config = dict(
    n_layer=8,
    d_model=512,
    n_head=4,
    n_kv_head=4,
    head_dim=128,
    d_mlp=1024,
    vocab_size=8192,
    activation='tanh_gelu',
    norm='layernorm',
    norm_place='pre',
    norm_eps=1e-05,
    positions='learned',
    qk_norm=False,
    attn_scale=0.0884,
    bias='all',
    tie_embeddings=True,
    parallel_block=False,
    init='normal',
    init_std_qkv=0.0161,
    init_std_o=0.00402,
    init_std_up=0.0161,
    init_std_down=0.00402,
    optimizer='adamw',
    lr=0.000554,
    lr_mult_qkv=0.5,
    beta1=0.9,
    beta2=0.98,
    lr_head=0.0042,
    grad_clip=2.0,
    warmup_steps=388,
    schedule='wsd',
    decay_fraction=0.709,
    decay_shape='linear',
    final_lr_fraction=0.1,
    batch_tokens=[32768, 65536, 98304],
    seq_len=512,
    doc_mask=False,
    train_tokens=299700000,
    steps=4954,
    dataset='wikipedia_en',
)
Each number is 128 + 32 x the weight over its row's rms, rounded and kept within 0 to 255. Layers, rows and columns count from 0. Numbers have three digits each. The size before them is the row's rms in percent of the matrix's.

# down: layer 5 MLP down (transposed), 1024x512, rms 0.0217, rows 890-942, columns 128-255
# up: layer 5 MLP up, 1024x512, rms 0.0234, rows 891-942, columns 128-255
down890 088:156102166077056146181026114190155134095121082139124130128108124139120134088153148175127141124149178145089167146140147054107106171098138138135059105113154089099156099105147181089152112106138119100117152130096122202173127125196069103106161091120126120161121169127149138152101152138131140105129175169150127140136172107149130129118090144159135127092078064173123127125118126178129101157090
up891 087:132096165117106170129120114216157161168157110129172104129147070136137030084109133063126154106186086127130123137099080125144141153120066160152134116088091159170032144082154129080089138111115147069054185143099116126112134100233155103149114115083140160084185120113175165109096139172126139099153121121116111086140169127092110133155116134117155128139101171146127205163150091092125163115133
down891 084:118114133148134108172139128107133082122102123129108120125121156193148120116114082136144127199140124161147151120165109125117121072174126098119152104116143098137131137187115110124127144120153108147145106160142199099208108125101131087168083196119062096158107151139131146127142113152158106145190130124114103108113138109133169092144166129143115119150142105140166088156100219175139087073143
up892 094:145143162088158161140106131145131169081126122153114150068127115143150122127095174130117111104086056147127145128092123136182117138078128161091065152080183162183084130100105107176162105133169091145119098154129116146129152094106120128106102167202134197088119152121146169095167162123212171162136156143063171201103115106117073126107144110122125120097071074121157100051109098120114152112157
down892 093:178125158127102151168128098132125123152094171168142127141080146125112125110172084116093100126076132136123136129136100091125147076187174129105190105110115099078162117189140155130157141101138121094105114145116166081183093113130078157092105144103063113124195119142123135122130154148130159128065128144131102121117178160133160119122215133124196078156118120122076148173103142150148119111095
up893 096:164172122114076142147102114142122123117158155121107115110151135124119198153142154176182156121143077140182116079048135171136172129142095096090087097106120182126119159091160137124112241119074165125121080153091121129173126169152173120127151155098114081180137118113092125070161031183152096146170091127120140100096126121126070080155154113093182164148100158091131180114148135113111148088130
down893 097:089146125110167132127141097085177168090058071099123090136115123127101094166183165127100084196160179134119118087176110138220108115085123140158164140101114121151118078195192099131122101130134090074073146145106153109130094118111195124132103082120143138088139175173113138132080147087116137058137138127094181196111155172105134133126060132157099214090197119131134163151115110119141175140124
up894 102:127199101148085142117039102170141098120128120080131149106165163110115120142127071139095117146119137097110135179129164105108115085124133121115177141147154103135084136170161120163163157133127095114084123107177064119125199155129058106101178101124124137090118103153110151141126163118136126083140122109098148104131117111093128104128170143120129152126089118159160100093138126169172102089143
down894 088:099092146107164135091220166107160164108161119124176098075167143137131094108164119145079134117117083156104101131138179163174062212163077141147173117082163175077144134131124141130127180119117149122168146154142129113178117107117132114082147090152137157071132137132136116150161122109124161174131142145137140155147069105116080140102118112166136123114143072161131131132120137168083155067089
up895 094:206079171193109102076092115188104116076117118138124194120132163170144044153051142074094126127102124118109179127139095146113135053171085096149103066134110179155093126189126107058147125156104079087045146147177110154143125085121085108157124187125105104101150125117156161120129121090145119171101150169140159147145160121157086107155186130177133108081105132126138095162122162145126159103112
down895 095:168154196126077101118144180107129169132184118110126056091108117105140166082131218179123143137170167132133063091082156183114112130119085144137158090129134115134093138116123101140103161108121136104093122145119142160138117142107078140152132092132150136119161117120143130146069200102109152159113186134139106184110158165060085225086077165121140163107100164072088143115111165160114130203147
up896 104:104134150108098105121070150048168157139156187101110130142129159097111081148129158138220131052170111137159172140120104091093145139097088089114127138094091149189124115079151114150133202095146095055105122132108103066114111127141140140120109127116106141115165117142129101123120134136139155127099203179098147134142122069150118106129119094082135108136080107105170163076133106125130152127100
down896 098:167159095097117148204107108133127132196166090094167169135104110135111183209113163119109149107129088116119109130087162180112151131088128206146163140164105169074106108174103092136170060110139128084105124086122197176151081120078137088185136148049118074141095058137103154125124143074088133154140141122178108181106162173165092158152148097108185142138200109106138174136083053122072133104144
up897 119:124129152128133115169096116142147050124112051157110115042173135147127146168078126125134132128136124125140115083121193154120151158193129063158141123113178119229123178158180163186192168106133141115131131144144114194122107129184177118128124124136129144126162099192089140116185142138090157150099103144089129139101164069119143125126102120142132164144119137152163169134165091123135143067131
down897 140:077113092071070095145114095161113127116056087152168164121101137111150110206141200073128131149118126187084105137141202098028176147135140165115165124135104178109178144110109113167142143125130147122100156114105132148081090134104103162093129098102148097104080176160101124168117090155083162123136158135147134117111131083079170158094087154108094111140148124109095127181097106062107129160109
up898 099:132173188114099124194112147165125098102127127124066120105176116114138164140093139172085109123145146069184095117116156196202131157141080085137124102101134072118079158073173186124171146181121077128120140125149113156128151128138142117148095150116142127090128120132071165108123101072110076096112088082088156073133118058142104146114108149147101108183121101129157141116153098118155100102145
down898 102:168081105150180167158100107074091148198125099136120134082108114102154142166149114182123151119120103141183146078173127128109147135142138165125186125133060108160087140125149139160124124082123127162104131111094143086186109113172119086162097136141130137159171106102142134098090147123140152144100096114107071140140124189123150138116161105133136139146087083142141093157145133155125166132148
up899 102:159095157135149065096145114069026162177147145151100120052130146075102116192139100156143098160085065134098170077049126137091162153143143109115121140109141097147127149157196127094129143098156144185144110152103145134161143140129141068111181117140136122143121105124111155152169158164137169165132111154137050100072130168128131098128151089147192148151059111120096129176176112174126169079153
down899 096:102163117151125173165110144132176133052137129122129152170133141209167129058088167094107122073130168138153140201172118118208090111098123149131071146167139147105155094149105180118139147122120071119109134114125099130061110128122133163141100100092138145122117135187160123084082091130115101083121144106130187123184157042142144148120120117118074146090146140157186157102049160108130078188100
up900 100:178098101106089189132146087099081127190164122153113106097101122110158070122115122097140141100138106118169087139169179158116112092088136120160094111107088141066172140098126103123188120102167141141137102097105137158130128169177128092103142210136088152150177137176118133098137139136165100115117157104130155134140136086091170129193163106112162146129180122235174116130149129108172167146103
down900 097:177152126122117097159097164152180092092131175131124126129121150117082097163141107132097187136051206151072182119123143147100106139106085139114085090165110126090071100151113109142097146179121093136079160198134176123095179143095138134078082157103162083144176046111117098160148085090170115113121157136078150150124119120110120152151158134185127084129106166066108131125172085195117144125138
up901 096:117126181105071107119067136192175123168081065130173179122134117165096175189157136086152097100155171129207166099152229100127165120197088147146101079073095111154104165127120148087149127151129140095124159105093092118116061105200172093196200112136093151114128077075149158118115140101175068176131057135150083145162079116109091112097192071128097096168091143082161158165149065099157144158160
down901 089:105150176138068110139109162155124147066095236155130175188140141151115119110152091070177099144136183124108119088170135175164138106122149128108181138107150150095051118099117114123130144129065136120088113162086104156068143105103058130123087155111140169130126112141120102159132095152124141072128100094093119098206171109113118134111102089125105078090107099104123101099108139142126130118172
up902 110:203151126128045130127141102136161079151191106141068132136148093095109135113150090144126188154083133113136141156187129131113072100156154116126089063171129108136187150070149098080133130097135110143068158050153122119067102194121155124102176136128133155134125112163113081057155103122194172099144176184157132137154106064147138164224175107052124126166134081149139195123121151123190137134132
down902 111:079085103174086129060172111149141153072142136179131139197122119122104065153072187158151103153138122154122150111182134147138091121188111170137151144107122112102114156086116116125150098118094122146131105110090140140180105179094135199129138175151085165133122117103162147146113188110183130094123141109160119161115099165114123139117104162196132124068137145161155061061129098171085123174072
up903 099:147083134119108129118136140150112131153160103119139082166142121133068066112138150088181127082159082106108173141110210142071175135093091146127089141116161096084100150157127084089153141126066061096136214102103119157106118058146151116137127118095131109132096106123086137115089158092139135131039127108122100132142168073147178107083091139099204108107146149182164122139112087149158114119121
down903 094:132150140156148098127145134115093062146095206140117153132127096137148151140124104212081067130114156086179166109160126159176080120069143123127086101109134194143124146078163114179114124101180129138151070148141118130164157115169193123151187182182156185085196119125173094085144130197131157153134173155125149128116101162093119060142195145171123126106106025087158097123173109150113156084105
up904 108:101066161130124140186118157115131189114119126160088104134145098076179127214156124102111129143116123101122118096112106096108146119114112123149153143105114181141172146183111099156190142139161160161109163135088130117098134057135122104165136142043147151129170115124129129133127142097130107167122165162131121090111112143107151157128125086126131127134139166192122136086175098122081093100111
down904 109:089108209172158118131103130087067147186126099135101098136127132111105168147152132132093101190152109106075149134171131103169140126189129178120128140128153046119182136116132144134079115090135066112079106105122131166175103131146216141129080104127140092146130130175142127135110118128073160167141184101085143115098106078127114148080136132101114073107085164116116156151058098107070157158187
up905 086:110126125174136143116124095181084137115133122131101127081149148061113101153142089145136132095119108053136123081047153076176161116171152089135103136119136121232107120117173174112132157074091139119156121120104132138122197123148125126174122098178147118122134140103102155072117196079174140187105102129167123126116148125114094113149091106128101127136118121146139133120155104177091172139118
down905 093:099106148110080155103109109131171105165159114085136048180104082185113155058144166109091124133125141118145052131094166077096089124182110152083185151178170184104139125134114135167110130170149107133109108146139164124097150155175099099103147118148126091132161147112122119104046131108103101132160131157147140134133123110169154103130170160159140137105151133109079071124052129125164145187181
up906 107:167153165188114106122086096146073127134163175147183185107118195149141123122125108095143139104135119158094122128157159131087137125142132153152120125119199074160180152101161170124168121099103113118162158113118100070163082157159132096177160109125164129092140096095165136076138082123102108117132113100184084117155123142091064149160161154135176118102133102163171136162155161117128129052115
down906 107:120097191042138104110146138137104144138090116133129145119105080145136131134088171164096081181102088141126128146128121118143159139104121125097091165121143110181088168086126081076122114134058056157184125121051188128077125112133122117202178133139099152109173119152145124152092073114085136201078090098155077124095118148102190102135138114146132130130138108068110154095095083129117144157090
up907 084:160131173088020124160090156186162149122148073153111135156121176148110106110141111141089137155138125148158104152151095167134107144179051096129163132170149092077130121191126099138218113172142089129124132121154088123121123097159079186130102145138167111119141082135125139097151173097112107124121067141202065126146156135060173163105167166149052106099148109111162085166074158125147163163131
down907 083:091142123156177138111113093157087114154118146143125114129135149081140156144171125200139123115139132090078141101100162108113108089064170145144087109090113161116168148077134096093132174036112190111134128103126121150101115125111213110136102135124082115164134172157115081135126105144146099161119162157095187128167107067160102051115110111087183117192128144157077157129175113110108149109115
up908 101:157056113126136112125113114101088137113130141117118109149151181114179096169118091137155118121086139119108168160155108122099090099129115158083147086107131117145154122147111093163157110088151082137093102082174121071122132144102085101125088139110106102111115115145153133086147152118100181149129151158177108139129166129159189080168135168108095089162106130164169083094163158156127119121096
down908 100:114163131153090167106129196108119158094135077148098114120095108122130146159136106058132122184132133122158086123149097135118138083160070158127123148097139093119081058174190138156120173126160100144096167112113103151133096119100103162118091121100177161102171083131176079117055140171110146101063111097122094088125119166077112063110139119106103108097145133126115082149141135081165150153229
up909 094:111119170109109020165114116170119133160118102129111165158124148179151166101062189115095113104086171099097133055086090169139088087189132091132143121124131155122151117189150148074158112138103098182184183070138145075169103116155100095131162095156114115119108107155142118113162079181112120095125160086116116113122091085119115153150100140143143115107099168152154130124141124203114119122186
down909 102:121110144212166201091104133104112154119119127085090102115151106132086103188145130131162125125154071147119128165163146119159148136084136127107122084162127125141152160066107096161147156127150142105096109163105082158047147088123144177138137158149118130109182118070103135113150155066121089146157123240106091112140180156129159078110147129110127152147153114167106108128120107061128146125055
up910 101:139138203202121100143094119185112161151145135124127108141123129121106101161091114103120132130178036152162177052075172141132088148106144135158166091117172148087170156140156108148202161176086131160118145192130083128160075091147174123153109106142162113068155098093127095097141123094113074119121149171051111095067157109160120131137129043100133092098120168110160104162110129126140180095153
down910 088:147140143133156107206115175145115102132100117098127142158184121125156124122095219194116113107096161141161140087040123132134159122144147142094151126079152103123072111113112121188150091053095105104170151100116065115126150152167139151142076083109173179189113122163094114102089115097130125119141175161171079138098205152117145152125162112113172246103129127103128083125113108116101139118119
up911 089:155127156143120116076091098159074107112119111133127160129109151113103105206133129107174086138126135115079128164128091115114127058074128127126139149127173209118147137103094112138177129150124061108097192083168062136152123108097103123195142145168082139124126153146164151149145159136110161079128179130097165150068130083152100126140127085092124127110135146188156082195147123130125175052105
down911 088:113098114073089150139146137184169142106127145137106149139131153103170078095153158161157122121150155101171088086125128130083154125146132159110088162103139095146160094126184096172090127141139110103089112114041169132123028116168156102145127041074083150122108131045101104192149173125117095135136117075115169144140106148123156124093153189110109139167052103149095107148177095096155135158142
up912 093:126068150119082092153097121054051108126155055091085123132131140120154143117059162143104081123138148080058187158147116120096174135164164119132101098172098163126154118155158148101121176144110073134102152174134115183117151123121167035151093199126108133086120184117111138098128102128121134168124112107015108142123128116166127120152140162191090128137141157116151089077085105175114183096091
down912 090:128145150113156152124239121142185140129145202107152139160128115098052073183152129121094176072127106134139075158158131137114107148078116081133132127115187167103135120089093097110171106142165155156161168104073167150157118141114114147097135122120077165143095126155108111090170165106209126063116162147190112117188108121140114093065131098083073143100133116162104160178127190130152174142107
up913 102:081078130143133070125145108117132169093198088124157139106140110162113137183130094105152091159149129118110126125093098112077120095143112122083151121132178115095104112101154082182126166127148121197178110115153045179117131127138139095148122176072094135100121138157093168120157154125176139075079128176097098120110144150109191124115169152111067200161098146171132125160117095134168163101155
down913 100:124164118124124133053179078147103121143128104099082133179173169075109138080122148169129064131130172099156102074121148172129114145166094134128099112149073108124145156096125191188089162131147117097079146163160149142171144125125158141094178079117118096106139086088097151141110128125121131177159105143158163119119121126082166126146126109153117124155137129112185065131168122153126158123161
up914 077:148142154136110118149142154135080105114167121137097159136145170166088138123119086151098072147148135094154138118162122162164132153128122117157128104180124104090118188148144103058112110126083131129149149121221101148118171112189139134094144134068121055145168141169127141098101132081099115140086109119150106122153152124165122149131090123106057165161216146182101125162105092147126167116113
down914 087:152120143129122115171111117168127082192136150112141147125048140119121178114118174121151202074139084152112115143166131135041118125116155133111174143209139167136099075136071185139102185168119151161108126148062165078155164151073097108153128124096116121174109155091150072148170140138107123077148135150147105123107112185151108120096157116127108136128055150135123045126119145136132165182147
up915 102:134090070125046152124100084154127108167176123124134155137148131092213127107141103125109086061155159062130078096154150103144162094097113051186094072088142173112144139168122153145130055157134125171093115125202075111132125153185179140134124110134091197130142127172149142142141097143103097148082071106129142108169181091119073148185120096081084118107129135137130105147144090114134169119115
down915 101:089149144108073180193122110099179104175150121123116173130145154129085101121162102093153124086107121144106123121145148161114044180149119097087092125117192123102100033138110095049043073154117120124139123139120157130090143092102131130171117159103124153138132155136080111169121124098184128089155094154117150158169202160121110166087091105154113110114094179144143155083090117106110079175102
up916 099:122088120095120130158081198139125125147113112092119164143162139100155162165123181118137157094121121063148080147125096169120098113168116177166138076118210112183125159125124152078131100120107131093144186117139151168124089091171120060136154120144086158113135089148095149122125092118133095202154136170160128083095070116098181090128138132164116124173089071144174129165115108095094147140099
down916 093:083163167123122133073120125153131163077143125130112090113145131157088107124088169103133013152158077140119099114129142147178160216145172101096130137153177136129097184165113145093123110049159100123173149130117126119119168109129147149090130142123128155123108199139114129110156124085126189058172143135134113165154148164153138117100132140100181122106096103141103121136119112123140120112113
up917 092:175106192109117138178108141164105150089116090131116176146141136165152145163070116052163124132170163100145145170147141151144132067157140116119138094099095128142138122120161132133153065121152095096095096137170096131138112178201140128156107109103086151107108127162098143136125119152128121109070114114132160138083128069184081143158198121106126108121093110116140135172163122198069155131109
down917 090:087210101089086123102134146140111143114108150148125162131090107100156148059185154121094090109180169107072089103133138172103152164168125165105092148098116105053135115158154157114039097118084164121126147133198156109109151154123146124097169090102143161115146111111166131116104126132138186058105108093117096131164137114141162097151140104141119121136119186144152114128171144120148123134141
up918 096:129119120111083094160118133203137107103123080121134166151212129153163121089078116090090137154127124124130152127116126131228059054179138108135144110089178093143119132140122119110133141151149074106130162111131095135068072160122114152170115105087094192122128112211159165114163107063094072130121121189140147108163133075117084132137145178139123159143123071130162100145180101115159122123089
down918 099:136138155139134168116145106092208128102122116149129100183135141180102164140121155109097151128101148150102105132146159094153100227113180120107170107171143176101151094120103097134151123194082153172155138102127106111132158133105132175036107109113145086081057145104121101186173183123170121097194143102119142080169172167158116081109130105158189113161188105113090143114045150110168092148105
up919 116:154111133142161115141153147095129129095128121160103163146117095172164156128124128101178161148116102140125120111078133139079203113111092157109133144174088101144175113125139138092118085128135141135127137199113063123099154089156147134161064138071097095124133149142087144162104134160131175094138118145139120148107208117112090107150179069150138120117118111121123157192157041159106142085167
down919 109:038110123141157096117130159064168087165185133134133121165147165158166114106118133118144097108153136121142118193163095109111127055145103122087142170110122172151086127132139161135094108107141112167150099142192186061145175122094120145098127141127140087105112193146153121142132192223107135148121137160172095103107159209121125080097148137131111174120168104120101126118072131108143160066131
up920 094:127101143128127134104117090144081152041135136106105168087133153104125139181097100128131125097101115056062163154080122068115119086118121162146125082191169112154083120108118106145151155126156096150160079143134119095105119089111101132070126136121098129099145094164078155120141148133148134091150066144156126114174176168099149098140165124145103091119075107075127064183116139168157128144175
down920 100:142187131168134113177111073088060099101107104108166072120128130173107103099140095147113128039168137159098139094087069090096189137158064100163162095136101143106192126167140146126149144146130151122145128255140177184089141122109134156185106078138144119122132121190113158082113102088150156131103134136147168128075170150180144164101094152097171136155151148090110079148165130109053123102159
up921 101:120158208175118140131114094134132126145136166151094154111116183110104094179099207117077180097076128092098134137143146169148103108116164034099162144149128131184109143135154167075133115133105109155105158098165151140145132119132079103129158095158159121112157133190092131114125182128107156125095123197093059140108082115153126110120106074133103129157100145118168169156163125122117189026132
down921 107:131096140093104078118181086090139040130086097122163154121085108146143163108119150151123126168107097102179174099115124131151173101111092190094168176077123150137107115182110144104103125145131103073131129211107082142095101192120168152118152111114122083150169171135139127148107107178106103181182134078086131126215150204128146105134159131149194185149115143135123128180135144119087137178162
up922 098:142142193150118128164157124144069125143172181116070171065169113079129166125113115100112108160097072131142142145121130169120155124157101172122161117080154075129155142145173123130172132125108097179139128101062082145146152141179145162157063150109152156152117131139179166120159137156155166132137133215088137007117133141082118128085115085086131075141152117209155065131148105140091130127115
down922 104:126166132039134089069077105100126148165141107151160138146124129137096172132146114142115088055120101124115110117078103121079163168201097087161176103193113174184153219124110129140103158151095125105084130120119162160145097091139114156140153103158136088110142076077067187137128150103132120129143113145146095166075097134147203164097114145093170171126134114139141155103141074150155134097126
up923 094:134107132123153084097139118128142162074136162140112117163120121119152097129106255111063089148085125119148148102105159129142137128107089121097092131132111137155072112126145134138088098122151045100138097156126151054118169163123102155145112188111144147149111171100172152125094122136069149127147179138164107100073120109125145128105086137135123185067127123175114106074133098168139134055142
down923 095:200120107138099132184112093095092182162067111094112125142145117162086177180123137140150146086125161098138096195130108147150166174084160123069110144084108161121150119095118178155172121185120144152154162127171128113111145130156107119141157177157213130172137132092172155150174096072172201178109116133138122121131121156149167033134120104129151143140099094103137119165085129131141171110119
up924 099:178130187096129121116112138137170088139149121136157143132134151141099070176066126100104147111127073108105149122075114103141126105151136127068122058158128144142041129115173110101209117150140126137122152110129103102155128173154125166210154139079158133118136112114217116132085131111160166132117073132145096125105162102103147116111113127059139179116150145160125069125156119143097222064127
down924 103:174173095183131199123159085142175216099084091152120157111167119125150129047082146142110125158103161158116121116131126188108080086109070131084101149106143150187109115119135161122149159098093127097158125114178124115074160139148101185097130057156121138104139165136133148177143077142124108121135107171126135085152104120168082157183152163097138136180152135138134104127075097122151124137151
up925 106:121071123111141134105101031099144109141100115142163165129134080157126101140128181119182090158110123097099194118119152127119144090097107081117080093123100129172129163122167141086088199070074154156053106066109141125127141136154176100135147126155095100071140110103111122082145086157115148156110126142157103135055167113187111141182100149156122161116086124164163132149132159114110103115115
down925 106:139108124164141155117116145076140125124121143143137196141134107107118138129104154130132089123114145165157135180118180144163072162156137125095126106115119200096086193103128127154055094181124128111127152175175140115115170146119180121147136106067124103139147106139107107135050106108108121155102117100183150104106103163125155112114168083173178133136172093072106107144144146168105194107092
up926 107:137121092185126082139184151150120132180145157161115133139096102063134171155086093168119156152108119150183166144114143103095182106084137147138156086122173109255127139128127094153197187134136090107078148097090105097144134110091131081105182130098141184154159089089116159106094108121146106088157164136167055099071101131197108178165194061104075116180084076104119137125093152134092132087119
down926 098:102073163112107148056111102139148111151102156135119150115146126133090143110171128102114125135134115111099138181126134162130098127060134134144127109143106127042110138118088128115106135164105201144139128092183090116112164129118134133105069137121164115116109124146112103086108123069107134157125058187087072126160127137174168050109138185141117168137109062151114157129112143106188098148116
up927 095:062118147108135104161065095120126111144085135167103155164131126174127129108076159135134218127145060135171109039137134114114159126130098096128148099106088139138157159162104082107162167084143110163160104113098097166095137122130177146079121220179134109189150144152141154098084100118144062149131075111109162156106153139169112117142154144114104139162119104138222154154108103150077113097077
down927 084:147111110078120124139131134085170079165155114121119139124153080124119157152115119156179128108087162136139110158131142153157181151160107111111122100069153181146123103131142111164108119108145112093131108149104131113122093099149176128119106062151168171148112101131122128123190142163151131172145149135091178154181112095147108082181098096145074158060121141148069102082109148143094109077131
up928 108:113161185105106136154116096095211135127113131123064127111120133140114114159083081140128089146144088118139051126114172101112108128135147090112086096100179150149139113118171165161149119125105123110135157100122061123112100109167128157103105119109137136140136150137159103134108141168153071158135149123078144137166094068060033120115135110127089140096101121123149077115112110147119182104125
down928 106:192130141140096169115165137130168169167183140167176128143129142030116142124143096118104135096098114172087106121108117114104123164148099146159173118135062118132113165145079084171085121134136149101137101112133188092126173153179125117148099143131124151183148146083140100101146121147120061116152176044163028062067104133100173098111171151171144129103173132181083091133128205146160115111114
up929 111:168088116096098175135156141080125134167120084124123149087162112135161123167160143095186159150140158109131211087105169106115088120163061107124138074073115087150143149089168171133144123219146096130095137098126132103125067122124125132154217121093143102070137096170091149102090081161142134137115130124073111084141102070183163089167145136085195151147105166201131175129139101095125173113124
down929 106:110127159132193143095128146117121097128063109143116171147082127109115159151066113140116165150161178153127080152096067126162061125187155094087092123146143095157113148104138187197194189114081167190149132132146118175139143150112076129151117123073194096110118136167180084143109079127138110177111117131144167122081083188036148151130134131116076151079119140060134092102113122123122136176137
up930 089:133141161100167057132157152101113065104145105166088138112123161160186131157143075087137129140104135144095130094118129096115110162092159165126124134090187117089145120153149117116106106138128124191164147097120107110170141150171118058240066123062081136118169127129157085095131110118101095140117147135153086121107051140172122156175104138146089170155172183173160130147184119159094120109085
down930 083:110138169066154176174163106147167119137120133145164088082107134059149146126130131205155108127129090131115099103175118115100152141144101135087126127160074116135097126141137146153103128164108138107121147163095158103152093103067213094111091120148112122117049135151156112147130183138118121081155122133083144111115109101130168105107061028138155116148072125119106085109151152126094128108185
up931 100:119057154083150110152156136075124144000131123134117143135144087143124100135182118112157155159154112113115167076157123156109109070126143146160098139138160088165112146130103151166156152169076141166142094111088151090121092105136164077145136187124161145072142072119106123126105103192099140092140136134114157084071121141125174091176144128159078109123087123146135074079136119162164110038124
down931 100:138130112093159092110131163132144122134150122105104147074132208173103147102143089104094136140145090097109126125118113112142126063229153131097130136146156174147141102115145113190152130153072142093147154172125144195180140155162069150144063122087102206127102088086068142120130142122141121189150058105123148149175121060137086079170092143111164156096151133142142153139091146167208110186096
up932 103:104155147114134069173066173147075070132106125130149129100161095176145117120054136168117167122109167106125129103100164155148144123175141112112122084126106155221117112128163154106125163123135107106136168095109138228119094186159133068126166096124155123192179070156105109110119096210102155182085133135118144124061169116145133124142105120155104146159163132184179091101120087109111126114133
down932 094:115054143141109177145124099088211162119126177117122145119093129111143139116198066065133106105121128117109122136150129094144111130095144094111180180134152121095136129164171104146102059134140104152162098186211102072161141128107109167136093176111147089122109078133117125095184130069129079062131106151085165083142084159084151133117196111131153091089142114124082119194133158151121142098114
up933 101:092128181100114166118146099140141126147197154126056122126178165153125171117087087124094147117094043073115159073141123128117069032107078113132201092133059145108081158144133157089089161136131136121098155118142142126113140116107159142129099126101142134109158137120108126133115114093090174140078065147140095084086194142154140105189096131112134126117148080178136164131158106107099138110110
down933 094:126122168065156112121217139105168122094141139155171071158119176198192173124119134097131149172152069132160144091119150167133098206114120083131133168133136091169152085173149162130121100141130103151128117074069170153141120127169193125130079135116165125090122181105122172159182114109188089063116130093122161114083060109107087111141144144067144146127159122099130087103090089145154092156112
up934 099:134169114095056114137145129106105092173100119155142154106167176098107153223085153123098094133070131124107112117146142122181152072127189113088068082125151093150102160102143117123165165084115124124046154108132113160126068164142108149138130143094139131076089100116168112129132125164104146160168123125089180161193145127149086112154155119167122118121098132163156071184170172136095138112098
down934 099:128093167114115119105140118128120086089182138142118104088113062101150113121142154186175115161174109146125102190129099135094139126079099150140145127126155170083077086156150171237140109138130179130151125096144134104144140130128108150166153100201139118134139135108168191114114119064075110130138105174142154141029090112156087148103156128119160126099109128081159109122089171191124147121167
up935 101:124176178108054158116121125187161108090212181113092156127159110156082123084128137077129120118153135096097165109170134148154084062178093147190126122108112166143115164093125145160180112098153131121052115102179100149142070130143143139165169131122058148067164122216063122135162142112081098102149168139123152124140140071133132107124088147093131063164136104160168114087124122152101124139109
down935 093:192116146065157140081160164145149131147168055115154086129136166112131127139082113120153172133139060137126109163102163119110152136114102144185138128125093143149160119156117109148169113103145140140093209152062140143125084143079103108076155075149152149151095132099127136117135197125142062157102122113131177098160108189149048171145120162129097074074142105126163212147107166067131169096152
up936 090:118131170136174169152160092093126112078128123144104117136147152192064131195076197062198120123156088153111129166098154148171085121116116135167099159054120174132137142127120137127096121114110150155113145107077121117156102090161117156141073075126047138079143091089085155131159159095152087163146127152122138138128145070131106158175133103113184134115124119114130172086137107147114132120111
down936 087:141147127098141137151077141120139143156135147167155124175135121102151157075144079114061090087138132125155094107074127092143166152176126102141153100162113121115130088065138156116093156085072186084137147120100119084121116111098074167128148150074172181151141118105130109112100133118122137135141130094117122101097116073140179181148094135144079157086101156128104148154105191205220125129132
up937 107:147117133171125131138093151082102131156105151184149115159109068123067139145101140126166129161135134144112219132083177184133087133173134164124182131161114147103140188133106138092176150091145076148167115142107144181081158093103162135102126173045133139124154170128135121094102156152148098096168126161128062118082139117144136152133116134191090108160149099142165074149146115184112111074100
down937 102:112139162117120175141113092203148155079096082146079086138146116181139180067141159141153127111139051124123068100157167138107119132096190074120170161101127125141165123131063098194130100129145181114117094148126152112136116159158095126112152097107172109117144169152056144136136150128090113126085120137141143176156173140071062110104049114122112086085106151106098196139119071103141125175200
up938 110:180156188179080044114111130109073138067100155176097096100126166085132123138092151113154146128110130100124145110113092107087164119100139150120125083135121123130131165185123179095225170184127102128154118133160116158118156082114101137113122158106121162105133109137136150103087126145106160106109174147151143129019216116115111170086109082127101158108179113176189107136172138111081196056143
down938 104:174149135187202159141079112138118079107137167143137130102108094123118113170125097159098016163099119121160123080119113145113068137122113173102144123149166171089112110111103136170098093172158117124119121184133084098141168109106128084135145141087143132104158179150161125116092148115116142136147130120105170105187101140152115114161102117127125192172137117189123174115130102134114132210113
up939 100:104106158154126129133090068161112156135102146086139102098127195116071143138109164107175169168143097105121182087145165131094155143158094140157134130111135173164141148164137122123169102136119124140166115184125099115152120165150131131207167181117170154119161145112120146131153171123178132103154169148086112157126132108144158094173182141171167106110157092135103106145118131144125117099158
down939 100:148106150102111125118102104148093137164185132103142133159170083135121185158140211152111143072135134129137102138127101157219119129083223093148111148140166144190124121133118169164107200149085085114174085130108171157143095099125085117125142123145151141150117095116073127131148100123090096111124128094213196123106116148154124170140130097176146123153139110093094136138070031112132161160176
up940 100:127128142158107049112141077100078159171128088149168118088126145067151185197128103125140103117081108124126119151090145137128106136172095125140169147141151117128130162106145110089167087139077108146152111179158101148137105171146199133098188170127062086061166128147159141113141115125178157103180111177166171101134151130097105149174166153134103109192114098147132116154141076153092137096104
down940 105:133129086163084104176112133077057126145155131127171073130140108081136172116128136157119068117132102143120110102153062125115184087084102157178161161156093157119110152178117126155062081100154128154057184124122116133161048143173121143146162115141112117120076085165123160119124132098101125132104046097074139111095157130102170083051157175156132103126111117146139139150113178114134090127156
up941 094:161136190148138158165124098100148104145153161104094134061155120092126159179164183110126095164112088104128156169096166172144143081123124139114085138167172184156104162169151114155144140183133150145113214155152127131094165074121114105184113120131152147088101105072128158161098103121093148099071125134072137127100097108180035158154208147107119159168115098182131150152112114135123123048066
down941 102:153172103132091116145163127134153157079132149096120151150117191098208167143178146076088127172160125119157076068122139142121114159161129142171170169180111105128159084129134125096129111168131169110102128097130149125142158163171086042135116119090064132119117143159110157154102130125177110155144086141175169131123102106144180139037151155106117169121140129165157164166122155119094127108110
up942 102:187130156190154086158104137127196093050147143187150132092116109109162098122102112122079148168155117144157178122095143176166115130110136131090106137144097154079153110128156214091134148094128095130094142175186158103058185097136122065145071130107131188124149086135114144172138123122111179103103125144132122131033130057175146112146151096104096142194124095144152126131189125131139167130147
down942 109:097135113145110108117116026087118130109177139093130092123085105107147118093136160122160119112141095049182087141140159105093120081152114165171146127174170151153173159128110096187097120114171144108143119118110143082124136176125103140159109086100115137146129131082118134225140181071095139108119100141138076187098120208065111149136140124074090110128143139119125150208111025166134093206126